Weights of a small transformer language model: MLP 192 SwiGLU.
Each number is 128 + 32 x the weight over its row's rms, rounded and kept within 0 to 255. Layers, rows and columns count from 0. The size above them is the row's rms in percent of the matrix's.

# layer 2 MLP gate, 192x64, rms 0.104, rows 56-122, columns 0-31
size [102  95  98  98  99  97  99  95 106 100  98 102  94 100 108  84  95  97  97 105 104  92  93  99  92 106  99 102 100 107 103 111  99 104  96 103 102  91 109 101  99  91 102  95 113 100 103 110  97  82 106 105  96  95 106 102 104 107  93 106 104 100 108 105  96  97 105]
[[122 147 180  89 131 114  83 167 167 124 188 149 120  86 169 139 139 155 155  81 143 168  98 169 113 181  93 117 136 120  95 136]
 [ 85  81 121 144 159 166 133 102 114 164  95 123 146  64  87  72 121 135 186 117 137  83  91 130  88 152 127 162 155 106 121 176]
 [ 97 138 149 116 173 141 115  65 112 111  73 173 101 143 111  81 171  90  82 156 142 115 102  74 126 129 167 114 137 142 119 139]
 [143 183 129 117 119 169 112 137 136 126 103 101 170 106  61  91 109 188 153 116 163 114 139 141 129 147 125  90 156  95 149 128]
 [127  78 127 197  99  90  95 183 123 122 148 185 163 122 105  76 112 168  74 120 169 143 209 161 147 132 142  85 103 127 159 110]
 [115 134 210 105 139 142 118 138 110 102 132 173 107 125  48 123  65 102 134 136 139 118 153 114 143 125  99 139 117 126 122  98]
 [113 182 139 176 152 194 107 214 132 136 141  94  97  91 139 135 178 175 182  77 132 171 139  53 165 110 154 134 163 147 116 124]
 [194 129 155  98 123 129 218 212  46 149 119 187 130 130 116 131  66 130 169 133 120 151 123 156 104 148 154 137 110 149  94 176]
 [140 115 186 109 141 137 156 133 100 150  55 181 123  77  89 160 118 106 139 149  92 129 119  97 145 116 118 114  76  84  86 125]
 [ 50 142 104 131 162 159 120  98 114 147 113 105 148 184 148 158 146 117  93 191 106 158 177 103 167 133 117 137 152 135  61 202]
 [134  66 148 152 143 106 141 162 119 119 138 116 129 116 142 123 145 120 156 129 177 128 176 143  94 127 119 199  95 171  95 207]
 [104 156 111  82 104 100 149 143 131  79 108 156 168 108 184 136 166 135  88 137 204 145 125 175 145 154 142 154 112 136 192 158]
 [140 110 145 100 153  89 140 103  92  90 127 126  82 136 172 191  89 133 126 113 155 187 162  89 141 170 130 166  94 151 131 134]
 [134 129 138 171 116  93  69 115 124 150  51 113 130 144 153 166 162 162 132 147 118 101 152 128 152 115 173 141 175 127 109 150]
 [ 72 152 143 178 169 145 152 157 176 115 124  88 113 166  90 147 150 125 102 162 126 101 140 130 133 162 189  98  62 123 101 104]
 [150 114 184 118 131 104 127 105  98 136 125  79 117 151 179 178 155  78 162 139  95 150 115 145 161 140 177  36  89  87 136  83]
 [106 123 138 127 124  74 142 129 157 157 160 139 127  78 198  98 174 146 139 141 128  86 116 111  80 120  99 144 138 152 146 121]
 [131 108 147 157 114 178 110 147 145 174 105  70  83 102 113 184 141 156 141 133 129 135 136 166 140 169 101  72 134 148  95 167]
 [108 117 132  93 106 194  77 158 147 132 101 136  80 107  63 112 129  60 151 176 125 133  88 140 172  97 186 111 150  97 155 156]
 [137 163 154 159 167 125 157 145 188 129 156 110 118 124  98 127 190 145 161 114 144 118 125 113 151 171  85 148 167  97 148 105]
 [ 78 109 159  66 126 117 108 116 123 167  95 145 105  99 143 153  94 114 131 137 157 185 139 143 159 170  82  87 147 133  82 124]
 [101 139 100 123 106 166 125 161 184 106 113 141 116 116 178  52 178 120 156  88  65 135  89 114 106  57 177 110 136 111 136  78]
 [123 102 146 178  97 124 118  84  84 149 107 118  81 157 148 183 130 133  76 125 165 125 143 132 106 132 145 125  69 190 185  80]
 [116 112 161 186 190 108 122 178 108 134 112  66 143  88 139 163  78 138 109 170 121 161 134 191 165 158 120 145 163 118 152  92]
 [137  96 117 119 102 132 165 167  84 150 117 102 135 142 156 134  79 149 155  76 165 154  99 173 139  94 144  80 109 183 194  68]
 [142 194 177 146 123 113 116 105 131 117 149 150 124 137 139  70 156 174 108 144 132 192 105 122 129 142 104 129 110  84 204 160]
 [ 91  78 137  99  94  90 173 173 142  93 119 142 132  82 124 175 175 140 134 126 177 129 140 131 135 158 139 122 135 132  67  95]
 [166 102 133 157 142 132 104 120 137 134 158  66 134  96 163 151 116 151 148 121 101  71 126 156 204  99 102 108 158 163 131 112]
 [123 121 183 117 102 173 156 163  96 108 138 134 138 171 116  82 133 138 132 125  70 132 132 127  67 122  90  89 148 123 172 172]
 [134 139 151 117 146 125  82 135  66 170  96 111  86 127 134 161 142 123 179 216  91 137  98 140 115 103 120 128 179 145 170  47]
 [126 119 150 125  76  98 113  80 155  87 121 135 154 104 126 184 177 206 131 146 163 148  80  92 141  91 102 115 106 144 136 151]
 [ 75 151 159 162  87 120 116 131 136 157  63 136 136 133 144 190 133 161 133 112 109 157 100  99 122  82 127 132 131 121 140 133]
 [132  90 150 147 143 139 155  97 129 110 126 113 160 116  94 171 110 125 114  97 181 124 125 162 131 165 154 211 139 161 104 170]
 [196  88 178 100 200 136 178 143  90  82 123 104  87 182 142 167 148  84 122 123  80 154 134  83 133 163 107 164 158 123 116 133]
 [118 118 172 122 121 157 148  87 107 111 154  95 130  65 154 144 119 144 165 104 117 166  99 124 135 127 119 179 141 181 114  99]
 [109 145 175 113 119 135 127 194 122 159 137 198 124 164 126 143 205 146  95 132 127  97 105 112 144 121 167 103 124 164 122 153]
 [143 161 102 220  98 147 116 115  67 181 127 118  47 110 185 163 130 168 107 142 115 108 146 129 149 137 166 112 143 143 164 111]
 [162  62 161 137 145 165 123 136 205 127  93 128  96  94 135 138 100 138  81 127 124 190 101 160 133 166  89  93 131 184 143 162]
 [130  82 171 145 127 123 109 141 110 102 138  71 155 160  85 102  88  92 129 151  67 110  90 166 161  79 127  98 141 118 161 129]
 [156 121 190 157  73 112 116 123 132 110 141 134 104 117 115 167 133 149 125 132 115 255 125 101 105 155 124 133 122 115 143 145]
 [193  80  41  67 139 140  88 121  89 137 175 123 124  99 127 123  99 155 133  74 148 118 157 153 178 128 155 114 132  97 124 130]
 [ 92 123 107  87 176 149 126 150  97 152 150  99 115 120 127 130 132 165 161  67  78  74 136 186 111 130  86 109 136 120 150 123]
 [144  96 178 135 119 146 122  77  95 200  73 124 123 117 178 154  81 107 176 146 124 101 133 123  83  90 143 102 140 185  68 137]
 [ 98  83 114 144 134 130 123 138 169 170  81  79 156 114 176 147 132 198 111  97 117  70  88 152  92 124 125 155 145 178 124 129]
 [177 109 126 123 164 156 150  85 103 104 109 184 158 151 200 136 122 127 150 129 136 147 134 165 147  83  97 173  94 131 174  96]
 [105  88 102 132 109 154 140 195 141 104  74 121 109 112 138 181 145 103 120 155 117 102 105  90  88 135 141 112 181 150 104 152]
 [142 108 124 145 116 112 173 106 149 120 102 188  81  98 131 222 138 118 130  37 114 136 163 145 116 179 167 142  97 126  46  99]
 [148  96 154 143 121 125 141 127  96 146 134 198 100 127 137 138 149 152 122  86 150 102 151  89 149 185 182 133 110 122 134 151]
 [102  78 149  41 136 104 142 140 103  61 122 159  81 177 120 165 101 153 153 157 192  96 102 158 143 103 105 137 234 132 123  92]
 [102  79 132  89  74 139 175 127 156  23 108 171 174 127 145 158 153 119 127 151 176  90 164 112 144 118 164 144 118 121 153 122]
 [162 122 152  94 193  80 139  97 146 125 118 178 113  56 139  91 150 178 142 188  84 128  27 139 127  83 142 107  89 128 140 146]
 [110  94 154 159 125 101  46  99  62 156 128 149 125 156 121 137 117  95 131 114 159  82 163 138  86 151 134  91 137  81 159  99]
 [ 79 113 158 107 116  84 163 106 102  78 161  91 165 182 138 153  83 162 144  81 122 108 166 119 122 126 139 128  54  94 150 215]
 [113  92  61 113 164 179 120 138  62 123 123 134 119 159 183  81  96 125 132 153 127  96 108 123 102 121 167 130 126 103 157  91]
 [ 70 140 137 134 181 125 142 119 119 105 107 137 131 147  83 181 222  93 134 108  94  75  91  84 136  99 127  58  87 182 124 113]
 [135 105 163 115 111 122 142 126 106 144 138  87 139 140  96 152 157 131  67 108 130  46 102 115 123 127  88 121 118 199 141 130]
 [138 106 174  65 128 161 140 124  96 104 100 162 115 139 167 210 116 163 165 122 117 147 205 149 105 159 139 116 135 105  91 161]
 [120 145  74 121 153 171 120 144 125 143 139 119 215 135 144 162 101  92 174 108 157 107 132 153 117 130 128 194  65 205 135 180]
 [185 133 133 120 144  86 114 149 180  83  43 160 100  94 135 167 134 127 185 110 156 117 166 160 143 110 166  94 132 194  91 199]
 [110  83 102  93 131  70 119 108 113 125  81 122  95  93  71  86 113 102 146 141  90  81 124  86 167 163 151 113 111  99 195 131]
 [132 112 135 152 126 140 132  76 131 113 156 123 118 157 127 148 157 151 130 150 179  90 116 158  86 126 126  99 109 132 201 151]
 [125 157 135 145 113  73  64 111 152 143 158 122 157 146 127  95  70  70  88 178 106 137 150 134  97  93 117  96 141 140 155 145]
 [195 124 148  39 128 142 113 101 108 147 104 175 147 141 111 125 151 114 172  54  90 152  86 121 166 159  94 127 145 151 140 117]
 [102 132 100 202 140 119 129 104 109 109 132 174 154 131  97 167 129  73 132 131 143  61 142  58 160 187 142 152 107  94 163  96]
 [ 75 135 173 159 133 159  67 174 143 117 116  98  82  64 111 127 173 147 166 137  83 126 187  97  80 152  90 159  87 127 143  66]
 [ 93  89 172 186 182  77 102 181 134 114 108 121 127 114 154 110  63 152 112 139 173 102 115 119 152 122 122 165 120  80 131 132]
 [119  74 147 118 136 180 102 118  96 135 136 131 149 136 176 142 112 146 157 181 120 174  74 226 115 152 125 125 154 122 176 139]]
# layer 2 MLP up, 192x64, rms 0.101, rows 56-122, columns 0-31
size [ 97 103  94  92  97  92  99  88 110  94  97  91  98  94 106  90  87 105 101  90 120  98  97 100  96  98  99 104  99 106 100 107 106  97 109  99 102  99 102 116 103 100  96  96 100 103  95 110  93  78  91  96  91 103  98 108 112 103  97 106 106 100 106  96 108  97  98]
[[ 99 135 123  81 109 140 184 116 114 156 126 116 142  78 132 204 157 136 140 112 125 185 131 164 123 135 113 104 175  81 161 123]
 [141 138 154 133  91 187 147 117 122 111 139 176 138  77 131 135 145 134  95  78 115 177 130  74 151 113 102 108 122 100 121  49]
 [ 57 152 131 137 148 159  58 147  93 130 122 129 140 127 152 140 158 131 147 125 153 137 167 100 122 150 135 151 133 187 132 174]
 [ 96 130 130 140 145 178  92 165 188  68 119 140 170 133 132  66 149 118 123 173 159 133 114 192 157 116 155  87 106 163 139 110]
 [109 143  88  96 129 158 147  82 197  95 168 122 138 126 119 100 126 132 161  86 168  65 103 165 176 102  74 167 161 146 166 173]
 [166  89 121 136 174 129 117 104 117  84 126 218 124 135  88 107 116  67  57 105 159 135 153 117 110  94 138 104  95 130 159 105]
 [120  97 144 151 179 136 129 130 165 136 163 105 122 153 133  78 131 115 105 120 118 125 104  88 145 111 146 209 156 108 128 153]
 [126 141  91 184 125 120  67  93 208  89 145 125 145 128 130 171 128 147 119 123  97 118 138  95  96 148 104 117 113 154 134 149]
 [ 99 128 181  84 126 113 126 154 130  92 114 107  84 116 107 169 110 100 140 189 162 122  55 131  50 108 102 120 160 126 148 110]
 [147 154  76 117  64 166  81 117 132 148 134 138  80 105 173 109 128 162 108 108 125 101 139 144 131  66  84 186 106 112  89  73]
 [116 157 105 119 174 158 122 150 146 161 125 128 124 128 118 118  82 176 125 162  87 149  79  79 180  68 150  65 169  98 145 138]
 [161  86 215 109 107  84 184  94  98 134 131 185  85 131 146 178  73 125 126 113 145 137 103  96 141 154 122  96 111 151 149 135]
 [174  73 149  75 142 153 128 116 130 165 115 153 131 156  61  70 111  89 138 147 121 129 118 122 140 146 116 158 117 133 108 148]
 [172 129 173 109 100  69 129 116 142 164 172 189 130 141 107 109 117  77  79 166 130 151 155 150 138 130 172  81  79 152 132 119]
 [105 140 149 112 128 162 101 105 121 144 140 104 104 141 112 147 144 129 189 178 142 107  70 145  61 107 196 143 115 149 154 141]
 [130 149 128 171 133 161 152 106 156 139 128 125  69 144 159  92 207 181 136 151 147 141 127 123 132 108 129 166 117 116 154 185]
 [ 61 146 100 130 123 113 105 119 144 142 163 117 138 153 113 107 145 103 135 118 114  60 112 178 118 125 167 138 135 186  97 159]
 [166 134  96 155 125 134 115  80 135  87 145 156 160 144 124 109 156 148 130 109 144 117  94  78 135 166 123 110  81 104 160  95]
 [184 150 108 162 128 134  79 129 165  91 153  69  67 147 124 128  97 147 106 151 148 157  83 154 167  72 169 128 131 120 186 182]
 [ 75  64 183  85  96  97  92 159  98  77  97 135 111 134 126 153 101 151  94 116 151  93 112 149  89 175 158 104 143 143 136  89]
 [161  63 115 118  65 132 173 155 104 131 145 107 147  76 118 183 138 125 136 135  93  73 109  89 193 156 107 146 178 126  99 107]
 [106 114 155 148  75 124 141  54 145 150 119 135 123 117 146 100 128 163 130 103 109  63 110 115 183  48 123  86 101  88 172 139]
 [142 103 114 119 183 140 118 133 110 202 112  94 110 113 120 149 110 112  98  93  68  56 115 116  99 146 173 199 182 156 124 131]
 [121 106 161 150  62 120 113 143 137 140  94 106 155 120 139 121 102  76 134  95 164 105 120  65 186 137 155 189 103 135 183 118]
 [122  65 120 103  90 141 113 141 128 103 158 110 100 152 161 143 133 143  74 138  93 137  78 163 127 122 128 137 104 157 130 170]
 [115 142 158  99  98 162 136 164  89  94 105 111  96 180 155 115 156 157 101 117 125 139 108 158 131 100 142 115 160 118  61 186]
 [135 144 138 111 111 167  87 107 135 165 105 150  65 128 142 163 130 146 124 135  99 147 102 101 165  95 146 114 127  87 162 107]
 [128 159 111 123 119 110 120 137 147 164  97 165 105 133 143  73 101  93 154 120  55 143  98  98 140  86 210 153 127 104 149 147]
 [133 166 115 133  83 137 127  99  96 143 145 150 170  85  36 122 115 177 129 139  87  95 157 154 123 131 158 152 165 155 131 154]
 [124 117 110 107  64 113 157  91  81  92 129  70  54 147 164 163 120 108 119 126 118 115 154 132 102 142 128 151 124 120 113  64]
 [ 80 107 105  85 178 140 158 107 107 138 111 138  78 116  97  62  56  91 120 103 124 108 127 139 158 115 112 145 169 138 146 133]
 [104 112 125  97 123 106 149 131 151  95 105 119  80 141 124 145 127 112 142 126 115 121 110 129 176 110  66 121 106 106 104 115]
 [115 143 113  92 128 131 119 164 162 125 101 113 156 125 191 114 164 141 150 140 169 100 105 165  94  58 177 136 173 149 131 107]
 [105 147 152 137  93 151 106  92 168  94  61 176 150 143 101  78 140 144 133 133 147 169  71 141 106 176 146 133 110 166 119 164]
 [101 132 118  95 143  90  80 107 137 172 141 125  67 148 137 189  74 112 161 166 180 106 174 150  92 142 133 162 129 110 114  81]
 [ 85 182 125 122 147 170 117 169 167 106 142 185 121 109 118 140 135 141 124 142 141 125 108 122 122 135 128  86  90  94 167 146]
 [175 118 148 108 166  65 169 176 134 115 155  56 160 140  82 144 133 144  87 154 131 121 100 182 125 126 143 175 115 155 159  94]
 [130 122 176 128 116  68 126 115 139  60 106 143 184  76 165 100  87 120 114 139  86 134 143 132 126 129  52 151  75 176 134 193]
 [154 135 180 207 134 152 179 146 116 119 147  71  93 136 114 139  84 197  95  85  74 109 149 131 132 146  71 156 136 182 133 113]
 [108 154 171 140 115 147 172 117  91  96 159 185 113  59 146  86  92 156 144  94 180 176 109 124 107 117  60 121 127 128 183 118]
 [167 135 129  94 115 115 180 170 146 159 131 146 129 116 145 135 140  98 120 190 119 108 116 123  99 181 159 149 104 163 104  61]
 [107  76 123 145  71 141 127 162 174 142 167 137 116  97 102  99 189 133 110 132 131 138 126 160 115 126 180 163 106 129  67 196]
 [172  74 128 128 152 118 112 144 138  81 140  88 126 145  99 114 140 122 144  66 145 131 120 128 139 104  93 136 156 132 132 102]
 [107 138 170 137 112 143 115 133 181  55 146 146 104 176 166 101 116 109 116 126 124 162 155 128 111 196 179  85 128 157 126 109]
 [150 134 121 116 110  86 178 210 110 186 227 125 156 138 187  90 160 132 133 139 139 195 188 132 139 102  64 117  83  93 160 117]
 [120 116 123 159 143 131 158 114 139  93 113 159 157 130 139 135 163 178  85 119 103 115 178 107 125 154  95 137 145  51  60 158]
 [142 101 169 125  99 103  94 196 157  94 135  95 135 156 127 142 122 160 102 144 138 116 143 163 179 134 121  81 188  83 214 171]
 [101 144 168 126 131 133  88 184 142 119 132 116 157 153  57 117  96  89  85 122 140 128 153 173 165 127 178 104 153  96 107 130]
 [120 155  82 112 107 145 102  89 182 155 190  99 204  97 148 110 134 123 101  77  77 165 131 131  91 125 142  85  43 135 109 153]
 [168  74 135 129 158  93  91 104 158  91  78 100 135 132  93 155 132 118 155 159 151 111 159 140 153 141 180 185 103 148 106  83]
 [114  88 129 164 141 105  90 151  88 126 112 176 111 130 136 109  74  90 124 138 145  90 101 141 113 123  93 106 125  71 152 122]
 [149 179 125 119 195 117 119  76 108  67 120 169 130 114 133 140 179 123 122 142 105 188 131 131 136  57 100  67  64 128 167 152]
 [188 155 148 182  93 154 140  84  46  91 104 120 138 125 125 124 153 157 125 114 136 122  83 101 140 205 131 125 171 179 126 151]
 [147 149 174 101 158  79 126  76 143 133 142 122  96 121 150 142 129  89 142 164  86 103 149  53 167  86 174 193 135 163  91 168]
 [137 128 123 130  66 118 127 143 139  94 102  59 130  82 162  86 147 175 109 136 142 157  93 120 144 146 195 110 191  91 142 133]
 [142 157 143 142 184 124 134 123 160 160 137 172 131 163 164 126 122 145 146 115 181 170 149 120 127 140 135 122 122 111 128 160]
 [ 70 142 153 191 136 135 149 172  77 150  86 143 103 154 137 170 110 171 158 105 112 124 142 104 122 138  69 102 124 108  46 132]
 [165 138 100  91 105 159 137 116  75 132 123 176 189 127 133 160  95  67 121 154 187 106 121 132  46 116 141 203 118 149 105 117]
 [173  80  84  65 107  80 100 164 180  85 132 153 134  91 129 134 155  96 145 133 142 168 105 133 138 118 182 164 175 138 134 153]
 [ 86  93 113 105 152 104 147 101  80  98 120 193 166 142 107  81 180 143 187 102 146 134 140 151 184 136 134  87 104  84 175 149]
 [ 64 155  83 117 130 101 154 123 122 151 173 108 188 142 103 121  97 136  95 106 164 129  87 120 151 138 123 171 137 123 207  56]
 [166  77  86 117 130 193  55  79 166 101  45 152 110 107 167  87 150 162 139  92 104  79 102 105  97  95 125  93 134 157  97 116]
 [106 117 186  97 134 214 133 138  85 126 127 107 127  85 167 163 106  60 136 171 109 123 170  77 150  76 149 133 102  68  86 142]
 [ 72 118 116 126 143 119 153 118  94  61 106 100 179 160 124 132 147 176 115  87 161 110 179 135 115  63  86 181 162 122 123 109]
 [126  91 145 119 111  58 137 152 125 112 148  91  94 123  50 161 175 115 112 103 112 131  93 144 163 195 139 159  95 124 170  43]
 [136 119 157 118  86 146 129 197 145 105 149 121  76  89 165 150 103 209  81 129 124  62  70 129 126 125 120 125 148 109 130 109]
 [112 150 129 105  73 161 128 123  92 176 165 113  87 137 129 169 140  43 133 139  82 142 159 117 128  79  98 138  88 158  73 149]]
# layer 2 MLP down (transposed), 192x64, rms 0.0897, rows 56-121, columns 0-31
size [ 97 100  95  90  99  95  99  90 106  97 102  93 102  99 102  91  91 101  98 100 117  98 101 102  97  98  93  98 101 100  97 105  93  96 105 104  99  97 103 110 103  93 100  96 102 100 100 111  97  84  99  98  95 104  99 111 109 107 100 105 104  92 103  98 107 100]
[[ 93 158 185 147 190 123 150 120 107 115 104 134 105 115 164 133 112 162 152 131 170 111 165 143 126 182  75 138  88  93  96  80]
 [131 214 147 159  96 129 146 112 171 114 132 141 158 128 152 146 120 167 103  83  96  99  63 131 143 140 158 124  99 118 146 129]
 [144 102  95 130 159 123  55 182 123 139 110 140 149 150 125 156  87 100 100 107 162 132 107 143 127 149 162 168 160 136  91 162]
 [131  97 124  94 117 124 127 142 199 148 113 125 114 116 117 132 168  92 132 126 149  93 123  73 147  72 220 125 116 138  55 120]
 [114 133 161 111 155 104 179 147  81 131 142 118 109 132 189 115 118 168  86 170  48 143 121 108  74 122 133  96 129  93 112 117]
 [172 116  57 124 100 140 118 120 142  95 116  94  96 115 174 113 108 173 104  87 142 141 121  84  99  80 209  58 152 103 163 134]
 [106 124 112 186 145 149 140 192 107 119 150  83 116 128 165 112 255 191 134  92 111 126  72  76 141 141 128 140 172 163 102 160]
 [123 121 149 107 160 182 128  65 121 195 107 113 135 121 141 156 165 133  86 102 123  92 151  87 111 129 131 103 144 157  77 103]
 [143 166 169 141  47 140 136 138 111 138 142 120 107 107  93 155 143  83  72 165  43  79 116 156 108 126  71 147 155 128 178 123]
 [136 150 147 135 124 152 109 120 121 101 176 162  93 101 164  91 120 131 112  59 165  74 135  95  80 130 130  77 112 132 169  85]
 [135 106 104 127 162 163  67 127  87 118 114  88 127 141 151 127  62 111 106 131 131 104 183  77 187 128 113 145  88 107 140 126]
 [101 182  61 113  63 112 140 134 142 105 115 192 150  91 127 114 176  88 114 138 140 119 116 139 141  78 162 182 112 162 169 109]
 [150 109 144 118 133 141 105  63 151 112 128 104  69  92  94 124  84 117 127 187 153 174 148 133 193 156 130 183 129 117 136 135]
 [142 119 110 110 171  87 172 160 147 166 167 178 103  93 134 118 129 103 112 127 129 126  91  87 113 121  72 105  20 132 138 126]
 [138 147 145 130 192 101 107 139 121 112  82 121  87 113 133 115 137 148 162 120  94 131 167 129 169 136 134 100 155 149 104 149]
 [128 182 172 141 103 107 149  98 152 161  66 138 120 160 131 103 131 120  90 163 176 140 158 123 158 161 172  84 115 113 100 159]
 [152 165 107 156 157 157 142 144 153 144 108 153 115 146  89 150  88 149 129 144  62 148 203 161 209 104 147 102 137 154 123 144]
 [123 142 112 121 157 193 161 183 127 173 142 140  72 102 151 184 125 130 128 145  72 101 131 150 156 149 141 130 210 118 121 168]
 [155 133 129  90 135  93 148 107 148  56 159  91 139 109  73  26 124 142  96 126 144 105 154 126 132 121  89 110 139 185  56 169]
 [141 112 155 116 201  87 151 170 140 160 144 119  91  93  96 167 127 170 115 108 160 129 158 152  90 106 151 120  92 158 150 132]
 [113  81 166  84  82 104 134 156 119 119 172 139 128  38 121 187 107  93  89 132 106  94 144 127 146 190  89 108 207 143 122 144]
 [131 146 137 119 148 149  73 117  98 121 127 151 155 187  70 169 127  79 130 137 170 130 198 116 127  96 103  81 155 113 124 177]
 [ 95 127 127 168 127 188  90 130 134 156 117 121  84 127  71 172  90 135 120 135 137  87 113  91 206 170 180 129 142 108 128 169]
 [118 168 144 154 198  46 116 135 117  95  98 111 126 114 103 160  68 143 101  97 152  53 149 127 162 169 117 108 118 146 164 150]
 [101 150  71 155 163 140 168 155 140 134  84 116  43 132  90 115 126 101 136 136 149 119 102 131  87 141 145 125 135 164 145  69]
 [142 174  57 121 124  97  84 125 108 126  48  78 102 164  93 117 116 171 142 138 120 135  90 122 131 148 105 182 115 121 100  97]
 [ 70 170 123  68  90 141  44  95 142 125 130  86 103 146 103 163 140 124 161 128 131 170 172 106  90  88 199  79  94  92 144 146]
 [149  66 204 114 135 154  97 129 146 114 128 134  92 117 120  93  71 145 122 103  87 162  93  84 116 128  96 112 141  47 109 118]
 [115 108 135 139 111  73 145 109 145 143 131 102  78 170  83 121 153 125 101 130 151 102 114 138 145 130  59 143 136 116 115 127]
 [138  97 145 137  81 111 128 163 131  84 150 158 138  96 124 115 118  54 191 134 117 127 155 139 160  91 172 127 149 158 147 127]
 [114  93 141  34 112 123 110  73 115  95 145 136  74  76 152 111 165 147 140  71  88 175  94 143 143 132 124 170 114 151 158 123]
 [159 152 109  81 176 134 151 126 142 146 112 133 122 103 153 141 119  82 157 163  87 104 152 135 137 161 107 130  91  73  56  91]
 [128 119 162 171 145 133 140 116 119 139 200 143 141 110  69 156 114 127  36 135 109  99 176  85 153 156 107  62 154 155 117 108]
 [128 143 188 121 152 137 152 113 116  46  86  71 109 133 118 154 126 131 105 187 104 132 109 112 139 140  97 131 151 111  95 115]
 [128 118 129 123 189 121  88 128  96 144 144  71  77  85 130 176 104 108 127 182 161 101 201 131 107 134 149 148 108 140 155  96]
 [103 106  79 127 111 124 129 115  98  91 129 103 152 190 120  99  70 136 166 129 166 151 141 141 109 116 122 188 142 156 160  68]
 [ 94 153 120 209 131 123  73  86  88 155 127 137  62  97 172 111  85 142 171 116 116 156 160  94 173 136 140 106  99 122  94 137]
 [114 157  95 150  90  94 121 123 127 140 127  99 167  78 124  68 114  86 133 163 127 151  97 136 164 136  53 165  56 135 107 171]
 [100  95 149 162 144 124 145 149  86 155  92  94 183 105 133 155 135  96  82  94 132 165 169 151 125 168 133 137 103 135 120  75]
 [ 77 140 120 178  64 165 131 117 157 118 128 165 166 106 130 149  57 123 115 116 150 161 136 186  89 155 115  83 122 173 149 106]
 [ 95 157 140 149 123  74  71 141  94 115 130 168 107 138 129 136 114 150 123  66 140 142  64 139 176 155 160 117 143 138 123 163]
 [126 126 176 174 132 111  70 102 125 138  90 179  57 152 149 114 107 122 119 117 122 120 139 183 118 132 160  70 128 112 136  40]
 [111 151 122 160 160 119 109 147  78 144 132 145 139 114 110  55 179  76 126 161  93 125 156 137 152 140  85 154 118 127 149 148]
 [110 100  67 149 117 103  75  91 134  98 142 139 120  85 184 114 112 131 115 132 102 114 125 133 101 107 114 127 179 128 103 199]
 [106 167 188  97 116 121 126 119 134 123 170  80 132  78  78 125 187 105  65 118 136 122  98 121 139 183 168 150 151 114  97 154]
 [147 133 149 101  62  94 138  93 177 125 154 110 111 153 124 112 149 169 107 100 130 151  70 199 178 194 129 173  93  76 112 115]
 [103 137  86 138  44 159 156 127 117 153 151 163  79 159 107 139 146 142 107  93  92 137 123 138 140 158 118 129 180  99 117 231]
 [135 159  76 133 122  88 119 146 161 149 166  83 201 147 128 116 133  82 117 189 126 176  98 221 139 102  96 124 149 135 105  79]
 [142 120 107  82 136 142 112 120 122 136 106 128 139 102 133 150 148 122 139 134 177 185 160  66  62 192 171  89 147 163 114 202]
 [135  87 116  73 115 121 155 135 211 157 116 117 192  35 138 140  87 119 125 163 150  62 143 146 129  78 146 126 119 150  99 108]
 [ 29  86 120 137 121 126 144 131 151 165 130  94  98 146 171 176 159 151 112  66 142 141 138 134  80 152  98 116 194 118 179 115]
 [101 103 146 167 119 145  60 118 161 146 133 102 162 118 124 128  71 157 172  88  85  64 127 157  88 135 149 139 165 170 130  98]
 [108 109  89 137  88 100  92 124 155 115 140 149  99  84 120 106 182 199  69  97  88 170 211  75 134 117 141 135 130 120  86 155]
 [131 134 123 174 142 141  93 106 128 161  95  79 102 127 179 100  48 123 131 153 104  95 140 140 127 139 167 201 133  84 151 129]
 [ 93 158 138 135 148 140 102 164 121 103  59 167 129  96 111 182 201  94 108  68 100 130  88 120 127 100 193  83 168 126 183 104]
 [153 159 171 138 172 142 103 155 161  70 145 153  91 148 101 108 114  95 148 153 118 146 123 140 171 155 115 215 130 165 108 120]
 [102 151 121 175 152  83 173  59 125 168 122  97 140 101 137 112 119 160 142 128  99 134 122 146 101 148  78 115 124 120 125  98]
 [141 138 187 200  70 118 130 114 126 132 126 134 118 127  70 126 152  77 130 181 106  95  91  54 164 177 142  38 168 105 112 149]
 [104 176 157 189 125 124 122 135 169 172  98 145 113  85 124 167 119 137 158  98 155  51 170  61 175  94 114 127  98 133  92 157]
 [ 97  88 106 132 119 108 122 111 120 118  77 127 188 146  80  91 186 152 165  82 118 131 115 123 159 162 107 103  63  67 152  79]
 [149 104 117 137 188 109  93  94  95 140  98 149 159 116  51 138 120 111 149 179 175  81  90 102 156 122  84 129  98 124 130  69]
 [ 89 154 132  96 106  81 110 216 158 134 158  89  96 117 106 105 106 122  79 132 137 172 142  93  79 176 184  93 165 130 131 165]
 [134 119  87  84  83  89  75  93  80 129 130 168 118  84 102 168 156 141 162 101  96 126  69 155  91 102 139 129 155 171 164  92]
 [144 103 169 103 149 146 156 179 170 137 152 159  77 115 146 146 126 167  79 128  55 130 103 163 138 134  94 106 163 139 197 133]
 [113 118 149  98 191 153 151 155 152 104 133  88 147  69  65 178 201 137  86  73  79 142 123 138 103 169 105 102 141 143 152  72]
 [112 125 140 120 135 160  79 153 121 122 150 140 157 115 134 120 135 121  59 143 182  98  94 131 141 106 212 162 114 117 171  77]]